Part of a small language model's weights: 4 heads of 64 (1 for keys and values), 12.9M parameters.
Each number is 128 + 32 x the weight over its row's rms, rounded and kept within 0 to 255. Layers, rows and columns count from 0. Numbers have three digits each. The size before them is the row's rms in percent of the matrix's.

# layer 3 MLP up, 704x256, rms 0.22, rows 146-217, columns 192-255
090:132125168142123099123111116118093125140177126124030114116069117110131142098125103134096110106120104138179158110123101155132159172110023122140103080140088114105178202076146183096107106126118138
105:145132117086160109104175157114143139120107135103122134115140132147122155101141143104166083130123165173083147104177118139170156173106150128164141140084130087095202145083087083121154074096099123
101:126100104175150097098142148093130150112088123026154141105060133151116157170101120120147092139131143112109143130073107149136147133123159153196140109137079144131143151103126126132154139115099079
097:170146171092077119191132139105172130120176092117134085110114064102123135149143146167160067125133081125053152150116134119161116152122086069111156149107142135092100152139129080070132136131139158
100:135125119096113104154148094140125191052157103087112120069118154136098105126102135128047111071148171072094141151185140104136132104093192095140165129118126130088189098141117101096133159153117082
096:184137131118135179125141119138099199216143079175111133100116133145151104153120091141081119149112133137144140094098110122178108099172191091160109128102121087163131112164087135129111103145076129
101:128062154089146167163100178160125082114190089129146152125161171131141160232146124163141189126162154145149114146146214145106070085145128137088163112147149179172112083132115129102080181130100168
094:165093195086191098089128057129073144131112133162133097169171079127132108138192064174100149115175135116120142140124155157107047131185131139122099177134101100153148109127142108155065085129176167
102:144145121074095187115120117108211142123108079107098143080115168048117096106136159154154138150111161112174152149075134203118096128111133101114112111146136126121060142128081163052134159087145082
099:113103164145130134104110121078152152118117124141097105115130182024119100185094134128173148067122052077116117097144117173181103153123071101074175132127151103124180135133128137134169139117139152
100:193098115059173093150175125162132067105143075166108104100161165126104104209149116134176160106086070127121173185121134154142100098096162092139077079120078129162118083146170109141162156102093175
100:182159164091194117140134082070159108159168123122141165118122067083167137132134120100098172110106084108153095120080206087116153150120102164127132113151169191117124135138135158143137123091162114
102:105145107098050151116146145132118082205104147115173135136133163130116125126165126082181138109115091072170085115120152096102160203103175166124135101078078102113119172167049117082106125093174107
089:090161138165128063176125141151126165105139107176140076129138073104107124062149156117125111202165099150161161122108069092103091082101115131115141150175090182168138146129146120117110131096132152
105:145144093122158122080179138181148124080075128085119148101168089119096113143085061072108131101138102092184082064169082154129073101155162142072133087133082111127142150117138167067113092078064141
095:129114077113119036133167082076115105115074133122180115095119131103147136103152152128045107145173175130131061120140141110139180145120127141163145119143087102137100148114166110104118110126155123
105:190114133062079123179138131135169150157123111085166118181147149140153143117157134186163104169182125152100134145115159141154152114184088133051142130084121147157147135106090139082118129116121127
101:111084147146085071132134158132194115199147113177114147141117157150154154120155084112111143107107157151100145121147114119191111132160108070156149126223135112095087122162138139148116146185161121
109:099148122113064104131140144140151132146090147153136022069161095130126106122105151176156153099150154047112119183113121107128122091099125148152096102148123140172096121121144092155103132132169121
105:137102125133070168106129124146132149095146090162097208178197117165104167126074111132136170123084078157126106112193146098050137154157206170172151128142060160122192138113174054097112111125104135
096:089102148125135097140145061188142123107099135151171146065146131092160154114126115059061083150141176163118127100150146095133136122149109108146140143157107143067136104112114140102146150181068129
100:122143122097123162099167113063124106073123166139107111120101176091158061121082109150143133085109112165122154124180118073112165102146163106133113072140117155135121183090146130139150144074117102
098:111114126149093105187116154122088162172119161110106144120113097080143145176156121137139176141125135132140124153164105174134105098136152156103111098116094099128074142095101124132081076148057144
101:147124131207154092174157099147162098099109112139201172106096168155102135070154103151118112099168108166091066114133167163164124065088115120120150165136134114110144091176177134172101102206202150
097:143117143155102115141205134176094165065096165113145166123132085103177126148144128109143078124100176119138125144152113146116136146133101125065179187150128108155109110164133104158126125145062108
097:087101120086103125084099105112081135098142119159111113155209116121175141091153118086090163110191156121112050142164172099083138165178176133169098198136068122163198098144174153127086153103142145
093:099187117145134107165112190107100051107145136182117121106177131139131166124131211159065074056077162116107104137066144125159192124135164123134085156147121111107080138134131151092161099108140133
105:102120110153169175138188098122118127093081175131156117125095109139128119129118151164085083179162161109163157123069116089057165134027126146131144160084103119227162112173164140089092101097141158
097:097119151159178119140130146162127189131116122158151145147127157110119156172144149186123163098097115127160122137218127122178144132122128133109141129154142094128191127143100059096160119068119114
100:102244121107171084093122103142076136144142117122143129086084154157157120164139131098103089122111117118117113133118122090179119139098180156132150164157147136137098096147135159153145098141143153
098:120126138089119121004136155097079137139128127148128134126075214105111103141115096120169126122155124088159089123171136057106180133174160100143137089096142138158073074141106077124107102128178110
106:115098152135187164173133171116117165128089136129144082101157073105081088161089099114111131099097124087106127093173058146106129055133098141132100132107154115115179093096100181172108141111185105
098:172148173123142163150120118127164161192125094131107100125138098150133098080091086097152086093174135119118133166224115106148091103115152142091135142106083129118126155079126133159154117105117161
102:147084120133060130133167125131064137120166070118103143141086054107135106101090146083109142140099067096149129146047153168168118101130146123179125125146202094125107133122128095142151098119116102
106:156115106122166153159150184082082159121136140088118122127144129130131149128144145126158166119075139167167144087198152127124121111149080142064105186099056158143131064090115169140093177176112146
104:082083147102133168175087162073065117164145143164137133095186146131198198141126135101160159185143125166116102109115002129184130141082150202113168149104145139110141110127149104132165098130139170
102:112147146212093065093140101123138179106175111093173150164145134138153065128115172158100137178115148124109132113122168071103116119103112102083127136120136091152072096123151123153129168151186104
102:120100095119072096086156135113101097132153110120129174110088121091169126157140083112076179086130126109115149120162119142078074103159100130120144148098115094090139090127133151141149025121095110
097:093150080098106145151111077188068074151102140116099168114116164161108177193148161075137157148072121112121146107056136088096146109142142131187103108126165161166175142070108126137132175139074156
104:127175126114155148084093138181073120119106135080094161120146087154094095125098103186124167125174126133141153151102101147095153052065119140161122133106093127160120108154144095119109108113138102
102:123169092055115141142074138150137133133163120134058122217108107083153094164133092121131129124129174113145086093070137088149142122111129110131139108133150140075134117120119113135100127112164123
099:084083139147159130127098123144104160110117101144194116143133126154189123124135171163082125140125099133126109118097115056115115129031094136107137107145160126118128112100110078076104158115160131
101:119156164111132140173070143131146174150132124137111147151142072185148126105191167149107193145094122082099175180115128106134131109125155184069150096126136172119131063119147162134160133136133016
102:152124155120146110148086137199096177151082112145121147146168120123126094132141148117144113147125158123128104154087109088128140078078124160095140017078156140085162212124149147148083113139131132
088:137171141169109128146138139197188130153150130167161040142112089118118121085190121110089064072122105139117071095125129173131120136147175112154130124131082117140074115112219154086135118143098182
094:144079090113156116105143057118096130063063163100178133192068118164180109147122150122091155119208131091125107108161091164086184155077121125138096147144090155106118091107139076087158161171098181
102:179136101130143131147151109113068086126128176089117172186144097086157093101183141181079099062131116140154141150060124128073153153115173089119067100156069133145216162078084138150096138115093072
104:155126131142120107158146111106128157147141115131149151159173113145183168156160100130127146130100172058070130181168145140155124063138097117149159160127178127126109133135123185138145044166113148
091:103139204166100149122137119142136157071155173122148140164083146157129194171114150141059160120144113103123128103096114170132113131062107113089108161138144114121130144119130168116123092084118118
099:122145177134161151176147124061122074143170142132144081137107194097097109117056109177162129102086157144098135140146159168079121124136059119147108138036111113086068149170133132133131113160160134
104:148165098194084147137144120129129154108109119135105134124053075157126115116151152129080078143153124126175110207076156139093100149124154188152110188171139128175079107117093109179113107141155114
102:122161147136135093107088086157088146143073125097125175115114162156112109057157101130118143132114112095140140129151132099061171074129133155122126122116123126103123145126156135108165129180119107
103:171140082054128134122124120098187104152107078158111125108143079167099146163141124091133085162153086099185170170140172139140117102152105112161132149157187117084138124131144132088142128129163161
105:145103184065129113119098143120107106087059124114113171090120132084110136179102087106160114084105081116148108162114104095169055141149057152134129082142162153161138152136043128167130126084103135
107:095149171083144102094175082104126157140107120134089107108149197183122176152105131114078157137086171141129113182164071066109109177134094141117115132101122122111218092152146147077127125126152154
106:121125161145152109142140154145110144112177135110154143210188123112166130192115110138076189103098150143110109123154160145091160167118228119131154092138148135120149131154062098108109121157086139
108:108153143091135112111153105120142109126172113135070091110139079111123194122139149157174134120099162168156129125036083161173126127134091100138157116163145114139070119128137140115152109126119119
094:120126157137144141143137068162076199175071136088110110112108158188130041104187072105156149167165146113137082109102153082141104225106135164156099100135169121166110155126166179165140141155107154
110:072146093136100118132098148171116122104133181129189108161207119136090163141159140109105124126112137113030099123149116138137126103095073123137096208136123093121114139122202159094065217137149172
100:107123156214100159152185106143122119114125117206127153157164152122098144152162093133075140171141119143067167111079040082176149109139200137073134113134117084175144098120150151103103152170113114
095:145106103149132081109169136134125122154153141105156170144120149137143079075092169123141171087145135127143096099143117158163158139159063174150131183125145149156137200119130147137128140144191125
099:107174037123139119093149101100161101084149159097127119163135121177110163211127118111122079146093187119131138102117188105162106164097097120095101155082154159126103121129107189096131130095157114
096:143113153157116137115118031105115135130142223162169133104124163108131141112163159195154093079167133166084118112082116210141131100088104176141159143088134119093143123135089111163071056129150132
085:191149158142162149131141149144158106124103109069158180116136145134160149166148146150134099165127125098149120106111116128157117103113110135130164153187075140155189159077118188112111102157097160
104:103104088067173134138112073145138112111157164090116175111123126065119153126173100149126100144154125155173134102128105155112107105132113144049131185083122112117149146098214088166123144132141146
106:104104069155135090117128127114162159111173130123125093087141140132120110143131133171146188118149179086130116128099066111179106111121086123116171148098119103132150108171156139172147159120125090
099:056148106128138081196149086113117113155149170100170093138130150111082120129125117131133110180124167153137145097089141141144150128080083115145185089150145132093206204084152108134083131060128136
103:135139142176134150166131106091126172096158159159135092072117129169121097134174074160132137181175079078115139123166087101115152109145049097091133101104149131148153145114134064161119132139084091
110:158149105088113145132175085137128160131112135143149162137050178132090107075135132127126122165142121182037104080161157031147149147119129142094124145108099082122123102133171108123172132141118136
105:106088056148112150097135080159150097164060128173173176122143084142152157112125113154145141190100118100106106073143106169144106150136075040146111174143098160139100090052168109146218107163116136
098:146141136119191122120098138133074118136140095161123120114168147175097091155174130150143093118146123175139136214089125112099104115146145168125084117126138140089151167091105122133126140155106119
079:130127116114150137119116168117100113114162182161110124177126141106101132087154045141136108154116126118151138119148177115110109144164171097130150090153157116105097114122163151157133154027196155
# layer 3 MLP down (transposed), 704x256, rms 0.152, rows 146-216, columns 192-255
092:110126113142126103043194110107137135114130135095069100132052116153157132133153131117191174120144127135083133103165113106096111182160193108123145100123162128151152158102125198113134124085103138
107:182143147107129090135143082151153156111111088103153161197089171157092104121156123139186181167161131132133121135107131143170106143151149104161164137151056130162120096133080123152108125180119120
099:164129056173085177095091124116173136111134071120163102127112146126165121116101130116156154156077109087179171137164151122064113132080119184124236114117186136116114130113128143086108120147158118
100:133142055182126133099122070146139146150148121137166152142066118122153181114144197093153154138113131093104115169156179077195087146182148127136118140101097122101139152121125154107113097109094104
100:070107104178134179122149107088094139086137143123098096073104136092129116090153193160109129133138098105117152083125129094184094172116104076119160118152175132051180083119093121115127157039124062
093:178085062145088153110147189068133084158108137101099133158171149167125132135106092150205104101108145104129096100175111202144122162180142137094164121160106223116142129173166138077147194133177147
096:140133099105095125115189101093134190113125119090106139139112152085191125031156149174139135177134130097151163092147130142194120143092158167132127181069108049157160116091133191099152134163143163
090:129136130196131144083158143130122149090103165171090067124116179174147081130115188130109113071109164172130090171095109143116103181142134115117155128105114154190135113092182107176105116095152176
099:084169162101087119143117166180104178098097066126178189148148196149156090138137188130067112116158112185112080161122184157145153120150168118165106096115207193156171109093121103131118140171157096
104:110095150144136147108129138100160128090165131097111144167092126085123133153130124136131155128114089106074078198125138176196142127153134078100085136096108058190140161092112077147124092141202152
097:096122128139119122151162142187169140113070096110179129143061124116104154105141077181111161090098115098090153110170106156113099132155069127088153111176089117108124127090177118164158160154124067
101:103121166135140078078157124187142162146169075145123073148157076101146145119039162144082134144088131190148144130058146174093137145117163179124134057129162126082141080136143146110151121133051150
101:160124103080074150089083115076138152107119202125163135093131122146127097077098126118118102128093084148143126119096135119123196112152147137122168147167102124141117122069124112089116128079132109
099:141129177136158068121138117123100059102100101130156108109160097180067118134144120117108097071134076163117132156078127093131124143210148105067155159157095177175140090181103130112096128127128172
103:152164110160115102125088196140089165155162125090123081144186147053157113110111109132166115209125132131100136143155094139142112134131120161133131081114139145141120122124099209133111178163076111
098:107125118152132137180071151124093080125146153110115096144131127136119144091139127119156087120154109128203033122118096181173167150178118127168108140114090158168122106049090127182143170164193170
102:208191127107131115159151165086096117088156097123187130140170124144129179150177086143151139115085147155162142123060213121101149104131134159116106173072138161205164173091111081176114085115092162
102:103111133120152171121065121163148097138135129164109152133139144141132113142132093144147073153101176148119115096099143147093053106120116149135100139162141115088093130110072161127130166109123145
105:083109160135178173107140055099092136133156100079161135175135069164167135123114118106109079070146195109132126144137168108085119099149102102067108074115184219167125114144074090161146080097119159
102:157169131136114131109167106135146158156094114150124179113140120183138148058122068150218132114099105151123147096160201143102157166093145155173090069141117170098135166138070070142160077124161166
096:071104125120157120076159116151196098135142087156147132075088162162138145116095178153135145125162092088077058135060097169150107122164179130092096121124122078183103201148156096121161122138153163
099:145117126177141115093195124081177105184134110125116119125150128073085156079139137126108067084081080170052123121201154102152122098150165156135118115146164159139125112165117126090095131095131196
099:120156178096111137115180138112146118138157146141103144098149177158122139083127119114123148150072141069123128143130186136133101122107165119095177204125093168161148107124121137108185211149105134
098:092155149110144158159124137131155139132145122078180136108129145129138169093131155111096089137105106115106054207167128109173158168078157080116139121122063173123124113163116159143118130189168154
103:113074139125139093118147147144170146100137141150135148170114177120133155178159101107104062121087141116076130144168097114126125139136095140178193137168110098119116161085099187139071107111047105
099:146146126135128180152088061148141196125135140104126185172151140118187112114101095109098213111150121157026186154160077105077106125134137186101091121124088216120147140120136084122155117125148104
094:103116116114136181107122126127086126057132116111122154122131107153148155118168128163122113092160128174068091128095101125125144154103130095113143099140072129095113120176098100132115086135173165
107:167157132083181159124064157135143153077126106149147122080099161155141113140153163109111141140075152182187205156076142119096122150123191169192112151099113105133048117135111181158120123113147119
096:121127146158146159065103064125130115108083158110150122120114160039155108094139122066153153113120160110092109104149121095208136179114144096134172107083071097142172132170160116099130145103119102
100:066166124132133109129096107178144190145124188082118126102137092128127186076104179084126133129138102135088066199036093052106106140144136132173159084178155165158116112084124160133121112126152134
100:108119040151172155125160081175083065118127135105130112134072127135091166182124102126158165103117161150140146129060144131096203097114077090151120112099137101123177195162092068162144129126169069
106:104100112123177151122058122108074135170134117098073094124145066052068095124135122132148104186143120123120125092217087144145101097151139085145116150092152200121117143157079215097126097158183146
097:110100103078177165161167151122124119163121139150147099130091178121157133126127177109195171143149182097176113171123071129108097132158099136123186156149133091125104176111117151142153121104110144
098:141181122176118121100214182145111115077189142125160114102136141121128118103114144186107164105129115156121124128149109122094155206158063143088127116185108207091129131153170161138141192109158107
108:102090132120163151180106161134133108159138149097163133094084138150116125124170102117159131124098107112114126182096106140132124188130131137127086143102090142129135137101128199114090170214081116
101:080129161095129131146134123077071096181126159126147150080151121131155121149118135089160100143120115118181152125127099137163094088105120161070081158148135205046168103059174105123159144127163153
104:158126208122142122165129147113118158083137075145145092143108100141138129098196135144142075157097191135126133130118136128142189108159166124148161155133201164066075117120127128162156122065135157
104:154169120122137073095126125101053091131095145137123084125122105107124120133111079116118149150178118122152107089124133186088091170162115176086165110128084041133128139136145120120140126127150102
098:157113129118116126114103108169096140121108184119021170112131051134139136152147153150159161112105115137100169141103107146177125134160122140165104185111174068111118119126132172124153055144191138
105:088092123163120174105167115114095149131133117143124131094088150075121104143127169169115140184167179124126143167106146135039174100114165123186133099117113150113163098132115101085118140049192073
098:136136119093142116172151136148161128176104121164131083167094116111134116183199099135082113099133161107132106103160128131108188168110112094048117085133103014113206117146123067142107098123102128
098:102124156144124160161132109160186124135149101143134119082103094180128133168047107161149128110147129092124098093117054106120146095104135113133181147171136120100164124103091082137144115098169156
100:194138151119161085117131146145125116172142112147110138122082069096155168156160097131106082135140181095113147087054111113122096103141088134092071113138186147136126111135164123158179170204140141
100:196123187111148154122162148088136081201180120156123062135094174125121143149156137099110147119164173100149157157042215148179160065129065039110089138143185044134167096111127071148162170160103128
095:160148129159080122125133118207142143164081076142134121152088083128138136145163111104100100137146109148055168096117151126130106070126185107096133194099149145123078132140158159106121085111147212
096:146128132173118178197139112098096096092140177100116142196100054110116122090101201114086148189128115091172167086142109153114125148093094111164068102121077120124150142109150092074115145111046145
103:131151159158179170163147088146132156132123170110097173107117084137092136111174108153111143148080148131110108131056109080112104129143225123117101103089171000137115129109135112124133111158141100
100:108109089078101090113147165147126119148138104110120138134143207116126145142118169165156118167183110148155103158102160138171106141085074093121131105114117255121193120188126125140174116071122110
098:156164151174115167126202118120137108081154144098092140161107171173123151177139054151076092163131135125201092090106186168194142141150092123132156120186122143116121171151055099149150100069132119
099:129140093128149161062143098154118095130145107161191165152165072153135141181056137126107142085133147107054142149144108136110129140120113141111116145111146129162132117114067169181195125166067115
100:141087129115154156136166138108094134122128144125124104154091141117048147113149083177080152128099115156079134149133148154139136103167142132125072065124160072189143058166101089177143144122047137
098:140161093119109080105104119176158141098078149148126133103098101110067099125125163086092107125191170149159136151116115152111135114055179134105084160152165104173150140182139182128150082218101135
103:178158095119156163122088177142152170052110142139107126078151139103146104120106145089135101081087121179114136163154198076127130149140139106101132133111192098136127112118156162065144094098153106
104:188160132107125057086190132118092081201088099046149145149127098157105093198096168130105106169138116113102137108108158118106127110134099137182189108123103150192088132116130154100183116068153216
102:121149135105138104095084132116104171205140124147136145160128085099179158113148128159074161170141146085166167170113132097190066127069110133108144171132213094110162127177134140075143095148174119
104:172074203164126116100166160110154096114164148174174098127126103130144127121082098056111168129160185137148073127135165185184108101140143122171121144178106092104118116145155105163148104158093108
105:127126096105139096093156117173199118204107125097136100096121093131159168128155128093109165134159086178124098158111145116109128108153125137159080133116126083092126148119150089097090096156048096
092:100096154149118129090111160173110100147119140136158111103143158127146110139146146123110163087091098093160092133105138063153138171054134110067153106147176000109154128185101126102100152087102165
108:089129076128061183118155140121112160096088105132130090083115143115136108119138140105129152122090090144086168121142105103150081133159132056059128141127129212146140171109150150146113137166150097
101:183090089139122088145138181182166120126088159086106090151128124155089081149182140146150109130055083119139087104094154141192153142167122129089134104134156108092128158086160097167154116142103149
097:170112125099121143166122102178119106103102184113118183169101148125146072065111139147215174146188133127154125183122096099178142153180140151085128089106133082130141166175128058067120111111121111
100:066128101125170148111101160094156102129157131079165159131177109090133150129112079138174134165156086128103132109084093104157134111111088128158129118098113247164078125122106147086122167095145134
100:144143157112123144051142115138105122093161135122189137103163138154123142185073190101155150164201126151142141115119140113077106117103154111146109116104141179127127111067129137128158136100180117
094:149124135140125097123180138131144109135127098128138130109106147108173143149166121126225147118092138083180157089129146138141121108092090059130160144092112012098128165093144117133123120201095174
102:174168097075161132083078114107101080128162051141101170168134115135194089175096103130107095095186152114167076142118109112177115096154041191059104136072174159121105087128118144101172174106194127
102:186065166127089169129142109076124140089132059112120099134123122161149113172126104174146113105191126085172142116140065145169131122187084111077084100103164231154108130159120082131069136129159178
102:129156093106118111180157159181113073132136162190107159145170152165072163135150150177164145117094071142175130176118119165089117142145126085150158114125165108060112122137132143081132090131111135
102:104143185100087161151121126137180164173110173115117125105066168144158127169147143155135067119192156114139159178125146164131183160152143149125106116127079231114144112121125106145130116143120124
107:178140153156141152152147151137113136115140145148136095100104109121128190120084156123126103149133176112089094134088115157103090087118114136151170112169163042131138105147157109140180148133128165
107:154181120047143107130184146165119076126139101146139126043123116144103140088141131128143140135104087145153109087103167139171147134125151083050145135167157150106177151162148170124136144199132131
099:102113158107163154125065089095052180090079150121126140080120097111143061117135107150107137125102131097123102130127137113069168080076128123087107098066107123144098174157108162098076094110160117
# layer 3 MLP gate, 704x256, rms 0.222, rows 147-217, columns 192-255
102:129077168094140152172192201160139176154152186101112146086173076133116122102078116193097156124150085190172152098079152182133119161153110105111167145160118133124125114100138102133140104141136104
103:165163125169171186158122100184159133181149135095118114112084206163138140121108111120106180112084098149123141088142157133145161183149148093081149127092087058145183136131106148173128075166057158
100:112144176103189090120080121136130127149133104114136120114109176161145111145149097165147140209133111181134139089098124116107172195116115132145119119169134130094125125109140079137117201151111141
099:092141151126131128140170123137146181094189122097123197120109136142129078080196062125139164133152160177184048056085141123153155143157108095069096161129128114138132048147157112162129122067138132
091:175163178169160047129135122083092104136101136153173149159132113103169127063134151131100151135151119109086202098192146152117148117107154101152193073153144119117120119156157173143128080163113134
095:170075165075171154130199162133150118077141103145104104130149185174091120161094191090100130180133135159153173149184137157113067124142140127113133155113145139131172110100171181111139141131132111
094:078141152137139098125161054107119156117141127155120112109099133151134111133148048144163169051173109092146085178136159130131113136136130154124145109176109090168177101114155080074129116148110172
102:147113162157127168171085100210058120099113131090144091122168153073074125154126136129147113127135134111150164139124135177144102120165134113107110156095132126158162094153153122111125118140163146
104:036086119149122146128208064072085134096136117105135092168087176130131123100136096154178147150144106064103073188149107197090153133109081127120157135112122157132189149158157100188125117152126089
100:108129086137070087163171081115101136149147193128122136165125146133101141147118117117182105121163068140138130084142115104110132128135140074111149106164088121118132132125109155117105150127049120
100:123097120104146155129158178135071096104147096058126104138096156139164133123081125160154155056138129042098100158181139153133181107147138085143092144100057170134118112139109109103137096079183141
107:099103119166133109106112136129110136190164185107119063132176185173114184105166170144078138153106080078161150096142183126145161116103134141151131097124124118117061128186084144095117115089160178
092:111143176189094057117233173156138104100152150135081080148136100119105110145158155154175137072166133074117092153129121188150103135177081112160186114158167126190165095176105158117099141165130179
107:176119137132084111091170094106170113089106158133154154114095083134114200040109061165088127150125107173097103062140163107086086133160186085090070125177148151153145131118134097116102085142108117
100:153095141128118126094117131074175202142102078067172144118102114168139154100145084167087207111138124139119152113093133119170161170078126142117143145129143176122106053107202145142140129137094148
102:154150169118176090196167192167133181092131141138157143170151135132123160128163073177178119118170043128105099153129167118150164109142123121128074103121178115125229094102159135094111115098085152
102:124124109104121125105111159053233137162197117088124083130114112186114171157072111090149037139092144150088084159110150181171140110114139125150182085133112097099151196096056150134118100121137143
112:104171163114113131138143184130065151139124160205106105160190122117170159152132169070135090139089116173127153137099148154075152144138134071134097104071098117093104096086099164120146122119083158
105:096101130115107116109108166158112164138159186092111123154071113143125102103086117163095140105192136127119122103123184166127109081124092214116138097151146078149170109117177150112068125153088099
099:114130101141120078150098150108098094099112146119149143147163133133065127119115075128091132113134156113174124107104120112113109104100141161107130081146099158132142098125140109107113119128156087
102:092120135160102147091181108192120124146111138101134120174119133124148099109139123099137129193123122124091089124099108134112159150187153129094116078107118104137136082083100124141065148112134140
103:158163167134099158119233153092169156111151128104154158120098128105148153145169167189106120135122084120187150144085125168103186129151126102120064104138100055124115117149105102136140116165115138
099:107137158100217114139192149129132199230118102151152113087121163119169054130131127069097155052112122063121098122105133143137187189111130128144174171094076140072039170186124146098122161084127088
100:086132064146156143141111080101177194184158109170113093152147089133152115071089102116160109162105166084099148131121145099133051165169161128102115123130113144152061155142105092095149189171106105
095:155129127150157121137159118183085176156138135121128120183128141121142078150155094144185145109113094134113123148179139148087098136127151099123134097177054121145146130182137133145110134129130140
089:153142118134166149145148131179141178158127114050120153148161126153112085161148123110187128175162148223181101127149184139113093157121093138104161084132124121098118127099100114146120162123101126
108:122112127140077134144119027210113154101184148107090167153139111111105088108068210144086106142151135119083128162131167169122094103175168114101145078109173158164140147139109116140180092131115143
097:173149136165108137088163118151089140152094092130134148172125152083145144099157099127069107135132142164144108174105099157132075173123169115091182069098096133131118087162129198084147080133156155
096:113091132170098115103102128139189100160155087176110120087114132168163098063112129182172073111098115161080127138151108178125099115169159123110090110133112125102091118083063120152171095109174128
103:150082109144140154148088095130109138109092127145109108089113119135120150108105093106111114181123125130122142097154136126148172118160120152159098085169180110112105114105121067110109132140113110
103:104085149133151146126108206153065177105125077104177090126167116170114054107097159131103144164212173208112161097193131179173145155123066137134172190133130118098113159158169159110124126112148149
101:158124133121159140125164140145140110148167140135120108106144114149091096126151146178203088086125129138182121124041117130142057148041142125147163122114159084131122138110125107118146099157120122
102:144114051110082144087123130124090148090097178162090126158119144112152148094191132131139143151111090065143081127063162143120142107132146100156132076097107131104098096120132171076151105117134090
106:157129117139155110064069130098079134126111155152106204117146155101168184077183116122110159162152094171131089147122162139079130184196154147153075105095131093071117102085108127108128109088100086
104:070112127112113115154124166154099100099167157168120116121104145143114091117103104182126112108127112134109122082144157167142142149104130168173169203085117101130119201087155171123124161147194098
105:135144094148092158110117106155132131139171184113071150177108184096113049148115149166144102171135120142053154133131151085127182099097150094102093087133123132104111110086111146133158075141099104
110:150053124080123152120172139150087153125138073087155171144148157121118121141127170136172122102115114130148126149176125155125153155104074068160102117180121145131118150157126145184126152138181163
097:134101170160116083164142150117149121111081132090207092084120139163130109115149170162160118095114123103115080197167170168138080116065149142143181152102097108137074135124109081157139166154092143
108:130128127074175143142172162140089141115189163132120181090062177035153135132153104160072127078187172181122119169159143164139093141166145132134120169143107149105093130146135113120187152126138134
103:135110090058126155121160169171071131078214163176212156131151092086092113122117175110166111160086103149080114095136161097135134116158196116056110149102153163111146112135132143070118106094122120
095:163107137144150103049104184070111118076092083119139131128157169091109120142095126105120109127164165160177109142112135105087126091102119082105120103180124142071116118186197099134133128113176125
101:153046139086116124140120091084132172115124123104170130134073091123120141133169151151201117128124096138102132127136117145146102083126140121117170133153147111176132127118096148142136161152113111
100:161105102145171208086110186131088111139117128177112093202167102134167127134118149135174154066107134167154151110091115123146151080154149108137174067066120151113163162158161109090097143165092106
094:171125097164165134126152134196186131146103109160156082079100086104137113044154169153092076079118143110137117088085116231141092152092128106112150109152108094139095133089138179113134104098127168
092:138142144170155098140172115122150115110123090113148149106154091157151123132110133041094116155085104191068171109197126130126143168124091084148092099181118128135089122113097160074124185073106152
101:195137112096154154136117134087162095118119143171102118128177130133185133121105164158149113098203151184129085092162160112086137162143156091124135157114148140190154099139129151176183094135110115
102:220110095120145124076180105176150098090108127118103135107129112159084119190124129077160122128142131117140117079135161114164131084110095124097113080184062132126133071095130225109130121126179113
092:112130087128148150187108147139102105152143098192102113104128107098129087046157131148129106119123140162128133117122105130112059170151185156169145074139171121156101142097137110129168166179100225
102:195146072120200161120152116138101117133079066118142089121049087171136152101108151086153183147157125145171149150123190137087090145161116116137137143102110139192138107194103137120174120091146145
102:117090129122028121110136115118185093131126126175143117073108089130098128194112124113122086144137198125168085130167106126122188126144092100147119155147159114178105100156130107148165127189132101
099:132109081134131088110156089168118173104108079098168105129155167173115138158148188162100116105170148168088099174154124122153076119150162085153174106133161128097116167177121117106201130173162173
098:172152097088153033121102149121160099106116102128114120113185093156132104103143123126150087166092171207117116074152204164063130125097148072155132188143145108114117142138124089109118157177161132
107:111126126079125165148147152083143110128149134115146134134139140140197089077202069116099158141161116114157122111122174118136152155121139056097149119119126176149128070151142117165168107197112131
105:052102130129088131166091146114091082137140110159119194096127152100107171103143139099167126150135101123103141046092104188110172105118105111067128120158092138160114118183167155086142142123127151
104:105180102134151134172137142124093146193112154110144103160090127125171112152116132102160171121165143154121134144109098150060197128121100174085122114123173113078070131183077093126126124134122158
107:124097135168106163133212058154123104194133066093105136114197031102087153158163125184147099129100151101104094106139139198134155159150132095106110109105061091196128143113196126186108154135071137
095:186117137128168073152122078138088132136150170093119142134106176158169097082186131119130137177119170131113067109083190054101076225129087149125111098115160107078093171165182155111165107104103127
104:125188131116135102174119137142111167160160113141125152165091137146139079133080120136108148119135125097153104160149150142108090114075182103103157111183063139126138157159069107112098145122130159
106:148149090087090097130140130068086077136131136172040139180153080169115062102140137176127199083153159098083163174138147128160162183132154030079102161112150123140153079141178149105141134075125154
099:229092083170127110091094105111148104098168153086128111135175111164120093080099119127164216139134106132092127117112119123124091122154136098094116085104109168132118138140146118108147089085081129
095:144071173167157124172129082124158158146117115119153128106155151111144122123108096199110111140138129141145131156129119153116099111140106082203115145119122082095106128093121144093126103158163132
106:109095111091140137127196168129081131130147140073060105113115075151154140140143149117104087104124192088150150100162127113052155140150161116108119094143135114123161141178137089187181144192119103
089:130125124166123117147143134123116172139154174117123072103168109149143111125060154110131142080130137182080117134150138141102128137130103119131042044109198125076054111177130075135139099107166084
103:195137128089188142178105045123117134080110126103094157149148134112129112174169142101097117100132131091139149187115076191112123106123077091115141120163108111134143107060083152109142148094111089
102:114143140111178156180131133113160100149150121136077167121092167134128118247120140137163110089180148078098116140111109158142147156144077066143136127095126135146083103136143121132143106140104155
102:161096119078137085128151115161070160171151114141130109093161119162101139144148144122108049110085153109065126099127135128132121138189086097181141111223154185124130170115097109095101155102082132
103:133148194115137099165140150139090097096184197146120094122157091140139168110106140077134150131118095151105131126094169145110101105069118092127178124100139137108139122125140108075162134206102098
107:155122140163152144111052185090159172160144112157109138133150147172093093085119107146103140110143075106098146103059132100130165163141137074140152125118066139152076071121113143164172120163113126
102:077110195099156083116150151146126065124158120145110109151128155145093091200139076073125179148106081101155161153096165149133121158144127124107109141104126123157088060153120169124186095150094107
099:123050092140142080163167099149117095093122105107118162147197090092127121113122092119080112127122146156132189108164128142166081097079085117055076114135143104137100152126155084098101174154101124
085:107073096128145164120154114033149115140045160081146092149138058063148150082143101137170087115151134167152116141053123081161148152135155070089099092099178114139106100181147076162140145148117185